python train.py --init_std_qkv=0.028 --lr_mult_down=3.0 --beta1=0.93 --lr_head=0.00753 --schedule="wsd"
Each number is 128 + 32 x the weight over its row's rms, rounded and kept within 0 to 255. Layers, rows and columns count from 0. Numbers have three digits each. The size before them is the row's rms in percent of the matrix's.

# gate: layer 7 MLP gate, 640x320, rms 0.0531, rows 56-86, columns 64-127
# up: layer 7 MLP up, 640x320, rms 0.0509, rows 56-86, columns 64-127
# down: layer 7 MLP down (transposed), 640x320, rms 0.142, rows 56-86, columns 64-127
gate56 090:143146111077147150160092124097123081134175119184083094116177115072131191123167125157118094132168124115080085085082126127068081091074045102131103147116072090116100154144112058046156106148107138
up56 088:121159134146135124090163165103152148142109073175095160154089054136117102118137090127094151132109160074141148140191119116137204178104150106118152154118135105089139134170029098111171144155162151
down56 093:175136074058094139135159124133137127183141124167086109139157113091142157062125143163112115106133112147113125080105125155098126127135105123151113144082090128120136146136095126059088108129138075
gate57 104:135078197148107086123114072221089132119139159121100082179091145076086121113110140092126123153111123095153182203155114181100081191100165162124124151074147073133134135139136112080094144118143119
up57 101:132140051135124120090188108117121141111143139091209143160156109115156103127102086166149153105108131118136194096136159078119123161127081096153163161146128087143132118187085115120084082147143078
down57 096:110128148114110194086139162080139150138155070132073135113085177114155128136172166146093107150114111109107075163131119113118156116175125091120141150140125147111133083132064089185134107145117072
gate58 103:167143112139139089120130150097163120169093177109155106147071146079117093147079161156182160080138158103153142095159157125148124074195128143171098071155054135177093129122088087088104060099116183
up58 104:125076196127098151176100127132128115107158108180099090109116061142098101107119118165087117170049109238131156172101063145149190091095178148195151118136147123147090124139172099097132095149146133
down58 102:130159118100119112094116132096108128176132146085126140144115110166175133131088155029125069128147119165159131116116187126098159165133135096125144192126039152149156123097145176090065122107094029
gate59 105:175157118116102094121123099101117182151172118146120216117143137150090165097160124127090139149195187144114145187093138168126139098119094165112121083140140109156150107101146084099168157172121106
up59 104:134168119128096098139086098102184091158174113127098199163110151123118121116103138122099082166131106169142095149166105149125122165176075154110142160098134118111131141125188170067149145088110078
down59 102:067111123144173101175094130117151098090063137138084150102105177173150087136093115148125128090080091103144163169196116143166088134157147135152108097128167081146145149145088063146172067134099169
gate60 092:066139145141169163110157118062197098145105012112157143131130124135162076121104138131054126098145182172120121125176102129152072134138148128180168128146091121175096056106129085133164130201142103
up60 098:144124128133112110143116152087183164112177125121116143162167139096160071141137090132088151113115142082145165119153125163133112150127117170132175174199199144123161158100074090122144097179137116
down60 092:168120106115092154107170154156116141140177169106109102143143204128139167079154148105154113129132105089140036113098141084141092128126139131089114020106116144127100116157157162090114144138175131
gate61 098:133074118115152169171077143187146116167078141169142141166152093091122097140113111086186104159081117193121190111135182130160143109176155127051162125122118158106083232147116110148152162143155090
up61 098:071136110126117149087095125133174143100144140195069159148132111145129169085109126161072134150159096201158187138099151150184117137145160089203093054115172100146145193157106073166148092105120099
down61 102:135110107094121134135092178148140125090052156093089149138075164187101148150163111098098105104078118170166119096102194118173149152092125162154111149118197100138108164093134148095086074118087023
gate62 102:119084092139115078135113141081118122117084131084108171115149079158162165102123151191156127167090131118116112135105112145133178126154140127158141089135147076176086116182145158139162131132119158
up62 099:147115144120106126145077116098144109103133139178137129139097090126100115131120163136110161129157156114171138121121127155095087141094115076090117123025148090118058159131111158107122165117105100
down62 103:155117112146126117193104152095117112130117104121184174096038115107121105117119112068104096051058118195130068079130148123158153123134142100103085099168112108103097104158149125132090153128119239
gate63 093:165082142138109175125167103122147125121054122096148151166168103125146132089119180123118136145138129169068172111076109094164171113146127116166132161136153101171108171161133186096085120118148112
up63 091:118141089108191129205152167163192084142120111143138111050092155088115141137186139151104152107093153110071137063067084174191109086049108068140124200146102139143137094170141135170126124167141120
down63 096:107148141128142129125137125238097139152124159175069092121103143134088091179166147070093126083168120156094068107154114098064065096121081149145111151174141079110090121113137160166127185134115060
gate64 100:108099077138050138075141164097141140153158096162088109169145168136132133080151147111114129140174100145160115139092159123087124129130161155171175164122078119125136119153113134163112114072133139
up64 099:149103106109113116064109059083065168139156102134174167118139154128086144166128151136109085132133070174180073105171129163146092141145083172128098139131107110085187120122169122182137108175102121
down64 098:120102166051106160196105141051181134121128153113185119107180179121130136083140070119112138176081146134147183138122116159115164193114119093140170112087073117140051115148094119095103111056141197
gate65 112:129154065156091088162113156132198129099110159143197142144066117109083064099071134109120094140173109137113141150160124163095175075105149161091078129141177114141148122135128155065096097149133215
up65 111:196148070167077088067128135089186102123141169154144099140108158087127193155087115154101174137111144088126126126138173136130124127080095125113119181093100129083129145134142153087165142182122163
down65 112:121149118110141188135112070134168108157112122115118180151065087094154172123088087121133134129094225075142092107141106127130175152084073168167090164088100092135053112142128106134129083155166173
gate66 098:081075170113161135149126148130074149123071130089112095115155118139157107105100072117118139152145145112161097108120118122172099176143102156060123122142165072115189088107155136130068176088127178
up66 103:119147116100105142138152114164170150115031140184078161120126115096118115107156093133135158130073095121122130088170129185146158070147141061141144101068126084141131140170144125100164111161176175
down66 104:076139142183096146147110047159155170143123135165090132056133164102164104160141125207104055099116105133156115097172123147133089152106120125121140093102155142113117099147107124129117158118234059
gate67 079:073140111136121118083139108123111115107201120139084095110152129106131138050127089159130130098146114125178139139120143159112144106154069133125130118150111081160105131159061139145128104141141095
up67 076:072136128159129168136107171134089130112152127142099152122138132098172106073101097123124099131103111162202146163102111140135153110123067061139112130151171161171083101139073144121158130135150111
down67 086:120206107090167140122113128202099140103097135154161128136136142109132113127142112155146141115124168146080146079132097139152116151095100094143131101133137135120177166097115177154150096081119061
gate68 109:136137138072156100095108125133164171174171149110126157157159163146194130141064099164176148103132112137093195129160062109086143178108155119139133116094175138135138096162147120118118199150142175
up68 107:106155132141120061120094089139157148091110148148108148138126159182133109185079140141105046139135178188138109092100088137095141122070139104115115103153160165120106135145122072154103152162104112
down68 107:123185156114144164125136136113177088135163088116146145127178194057131133149133111102174169130155113095146097139069092129176090172114094143092162083069095180133124091122136122197124147125152092
gate69 100:167134141184133167114163167105185070163147108087149085117102155182138183119134154141149129169089149193118117111099061094169119088094145154108153104100118137161168123113118135118167109160091154
up69 095:119128136120163096127149090093089114133108063109100126073154177187142074075109113121084128112121126119148131163139124133142127167090084122129150107175169143132086064138084136119172097152137137
down69 103:129050137200156159076133099141135100117121119065109111093137127150106062137116117068131165175089114167137096117123078098163157089141143157136172098103129113162070181103095087155175112140080093
gate70 107:080073124145114169169110078179068156154116117143129078139148141148108174135117134145082168105133126097152120112093088126088093157172117160094129138163178153190129139159109146125138095177132117
up70 106:124123157152174128157104153075129103077133131107171083141125169148125083132113096112157143097096124117147107149128108167174164137093139157157172215160199131115063124146154126112125133142154115
down70 109:154122127138173120136070121045113127141189110148099113146068088120121095120137092172093133157150112077092114143120122133186190180120151144127143171151157072129115067091124140168081139135170179
gate71 092:107132108125120145140087068158144132087128103072162144136157103116074134171120127088062181161125117092077102157113056162099131136126114121127127163193102148118118151103072137130160151136159119
up71 088:167177127085142159104108115141113128137155078133180164098062128141093079142127150105106197126148141127109107208148147151129074104128116159143083085128119156122152184125123117136175142121162196
down71 089:120140162134106104096160200110137112164161141168131160153160071123186125139171172080164152131120119099152100095139206118139116168159121140103194071084134117148092132140108150164140102070106098
gate72 100:129120142090090132093155108128136141089160096112150086156142174141094146168073143141142094141122059123115160135117110137148096150076125191131136105106106106069183100110099185106071090138122152
up72 097:146102164173126166107164112151102157156125097102098140148117123176153146133134109173118131108094119125137092097145141122075120139133127096138198116160140115136084162127173153133148163071127134
down72 105:112143171142140178109194075171094183131111076107125125114127119123125154141111128225097124124125104146140153107145137132097156137136092190116143114132165138132136144179132172095108164111102129
gate73 113:113071128134152107153125129143136099086077073105135034106160158202170088136197125127109104114088173171046143145100147171119120165115101127136101102169140138121112082086103152137127067109100150
up73 107:120130149142141141146111105126124123083088141131124120112124167157109116142175113147034225114171172150137164083111151127146131164123150103149132141146120150156197106161162133083149175134148155
down73 106:155130183173116107131130165118098117136108126129128164128052166176144091131151161117103084135116131067148127157143133134107143075117052129119149114197128172174102078132093093096141135101104098
gate74 105:101116126166049163116155159146121156137068103129183120138155113146113121115149053133091128154137177151171146132100153122139083078124111142131151131179125081111083109165110196125102146119148151
up74 102:150130153166051145145169127116123147149129115132124142104144130136144133069174164099108110136140208181188163133129092157069114147142133141106150129140068071148174121178164152183096101159127132
down74 104:181143110151117133081106159171105112158117107121129086110077143130131108110147118072101155166159146122112160156127072121108155160113106152145138086152120139183093154108097076122165134142135105
gate75 082:198179181138149135115137182101055141167125140119148130175118146121126142162073155144130121081092100118116081107149188128139143141173135151121078128100112216151120069084127105100105133140141149
up75 080:122112110121136122103118173128163148101058059114107123185124135113130088074136114160144118190123127098166138171166168125107113159176150114104155161092105129152116189085117172131128099095118134
down75 090:092076109105102150143156095110126165086121120053070098128113107113127114126113104100095112199175162092113120162119067137132121114086155114077178122062116161088123189185195116161167088113099118
gate76 097:106196113102181147138126090097108162171109038176083142112128104105110098077138143070141125112091145133108092105106145136170124125063140161084171150134094122112122141086101133103143103104106102
up76 099:080160104169127123108141120137182168151137066102202161164160187068163187120137149099118171178059081144122147176145112136142103137148100135134106162130088129096115109151153113185075097135136209
down76 098:160130128102133087160136110148170142114169178094118143088150133153095121174147145172136046150142123121131137085153093114099163164120175141166146122132163124122150156112105125066135129118118070
gate77 119:113122149144169168136129115147132155167076156112153096133125178141123097140130176130122184142138115100134133147065134130175120155128122135132120137139164200085133129095103191114155149116147074
up77 121:159121098121201189185072089118173149069057063161162165085138165107145143109131118090176131107140144082087116091126152140149118108094149143102152115083141133119123116112149096091162219191123127
down77 104:089084178138174142114156099124155134090089155085182116138135180135150165067097159116152203144145083144143149123090152121105174144141111220112125101073164191131107127095140114119143109140184251
gate78 110:127106116152140084124136114162113127122141166121132090121139168140128149124181107060141100077174135126146118092174151104087127138111174197124114146081144126118092138135138103179133142136108130
up78 107:085120060098143142101053137153039108071138105143124132080116119070090119155125165109136165075122114186095124082114073128129109145116100095110174162140113111164055144145148135099161095158090082
down78 105:143098100168080146157118132155133186122103085101139175130119097100180105167134097154147151106104077094096144113189077125077128134130139194153128112153121118096135150136124099101091129150124085
gate79 091:163126158141118085103137175182114125126231095086123167168096093138087168072113118186151113159106089148209077119105067118166146125119134095078116131125089117092124122156067126137148156198137087
up79 092:141110120098149183146115119140092092082120127123136126124163183137150145155138092157118077151130089104167137120128147073090144112123185080077182131152145112132131221060106129121138091036109147
down79 095:119120076164117100077077192112146155104146122128160139106145223130132100155127097085068135134114070050147110131121121133173130108147121084104084109149134103149072188114126125058087117116069117
gate80 099:118123080148131118167088154145094143147160146136135092145140173139168128135129136205079093169147127083145116127109140131110146098078116152125128087070148174092210128106128121052121117145119156
up80 102:077127132119132137168078180113141206105165089174128117160157196113184133133128176186125143122126128159137150130093142168152148142099122103222129101151124188128161120142116141131104085083105134
down80 101:173097155119130094131135089124121121119167157112043171098144131117129118113154069103164112070070100145133128157125086116081060074122134154126115080130132099152118133112185141110132090137067082
gate81 079:113174090186158207159133106126155139119138080166136095095094199164093108169148126129172100140117135084130166175117159159149108095087112176129088162096098103105121162121131126067118133124114168
up81 080:105178093100154161165153104157160077134120089115134150175161160107142159156204123176177167148114137082105172093170124133163169109134121130088118129141124112088126115140144144117093123133151112
down81 083:061095113159168103097122122081142153106074160146096134096141081150118084107139065160161124185135120117101118153100109129132135157110138129142128120122146098165097163157151123101172077125120059
gate82 105:066044161150155178095199127114107139106145095090134116132170105136095161091127130098110112034113127125142163177093125100166121131177151107160159122136097141127101119109112152173146108047170169
up82 108:139198117120117133141114105138126157189142137154154018148108185084178093153120110090144125176084135118140118146143139142131099179094143162078158169109077156126165163117163108095141211152156176
down82 110:173191143121095097172117085123141097143075140107125135180101151150142085098119139135168193140082144086081110095180111194104116108109121160149134087129152127143136161166137165099140122131087110
gate83 093:070094110118133135123177165137120128134124130166115133125164172103177125152097127168167092219072087135099160160131089129117115108157153139137117132125155130148150060170179168105126154149131121
up83 095:136128133073155125162173142107151127173091064088128176088189157131083104106127142138122171110169125112185139139133183098144164129190104143115129087144093176144136122129092145147112127077146147
down83 103:082139166104129127098132203130077140179101096128172090079095165118160156127094069137107154181053087149122124109096086105155144106113130178162085164144092134145158146194086142129154136119103218
gate84 127:135137127081109045118117162163098131128160097044204094163142170135117159152155154127154117126094092113088100137090165132160168143078131101079163104171115130159103175144195137141176100099119130
up84 120:140090086094151142084129123112092137111103153174112131102126168137141121145057153103119062121150130182158099082136140108081086134075140136119108168156144104110167116125103089099129204147113137
down84 108:178138123154152096083103135112146143124113120155101139091117155133138142130120078133124086144125145120142184133135106121113088106157112003142131123162104085135130132107133134146144105141085040
gate85 114:101120164147170130105133050097136107102131149137110095126152161143080136116133156134082117128146124096090140181122068138149121095141117176121064167119122152157185092164092122102053103114114182
up85 108:125098174144174151173208121110163129124096065115155158111144064147109109140120130184170161130196109084096088097098175137089164125184125092138170186121140194102139121092110103097114125151119082
down85 108:152161106099130131170130080154135095097148102137119134116108127146130163167112056168111130160092133152120127104146132086140093096138090126141106194112101141162111184095049039119121128106141008
gate86 107:137207100192059033193117155139133073120129125106119104131124094157088111103082169124233123199105098078115153133109105158112136144134153104075149115096132137086160148134088162082107127122152145
up86 107:147156153180139157082115104097140166120093140179164068121113100110160142177150102158128100135139145111157086076085076158101128172128173104153125077178128157144086075156080171103152149077095169
down86 099:137149058134224149175155110179201134108096157094133135114096085157113109120129093158121125105164148173154232133135135119148125096108096163186131111158173143063149147073102078123111135127112089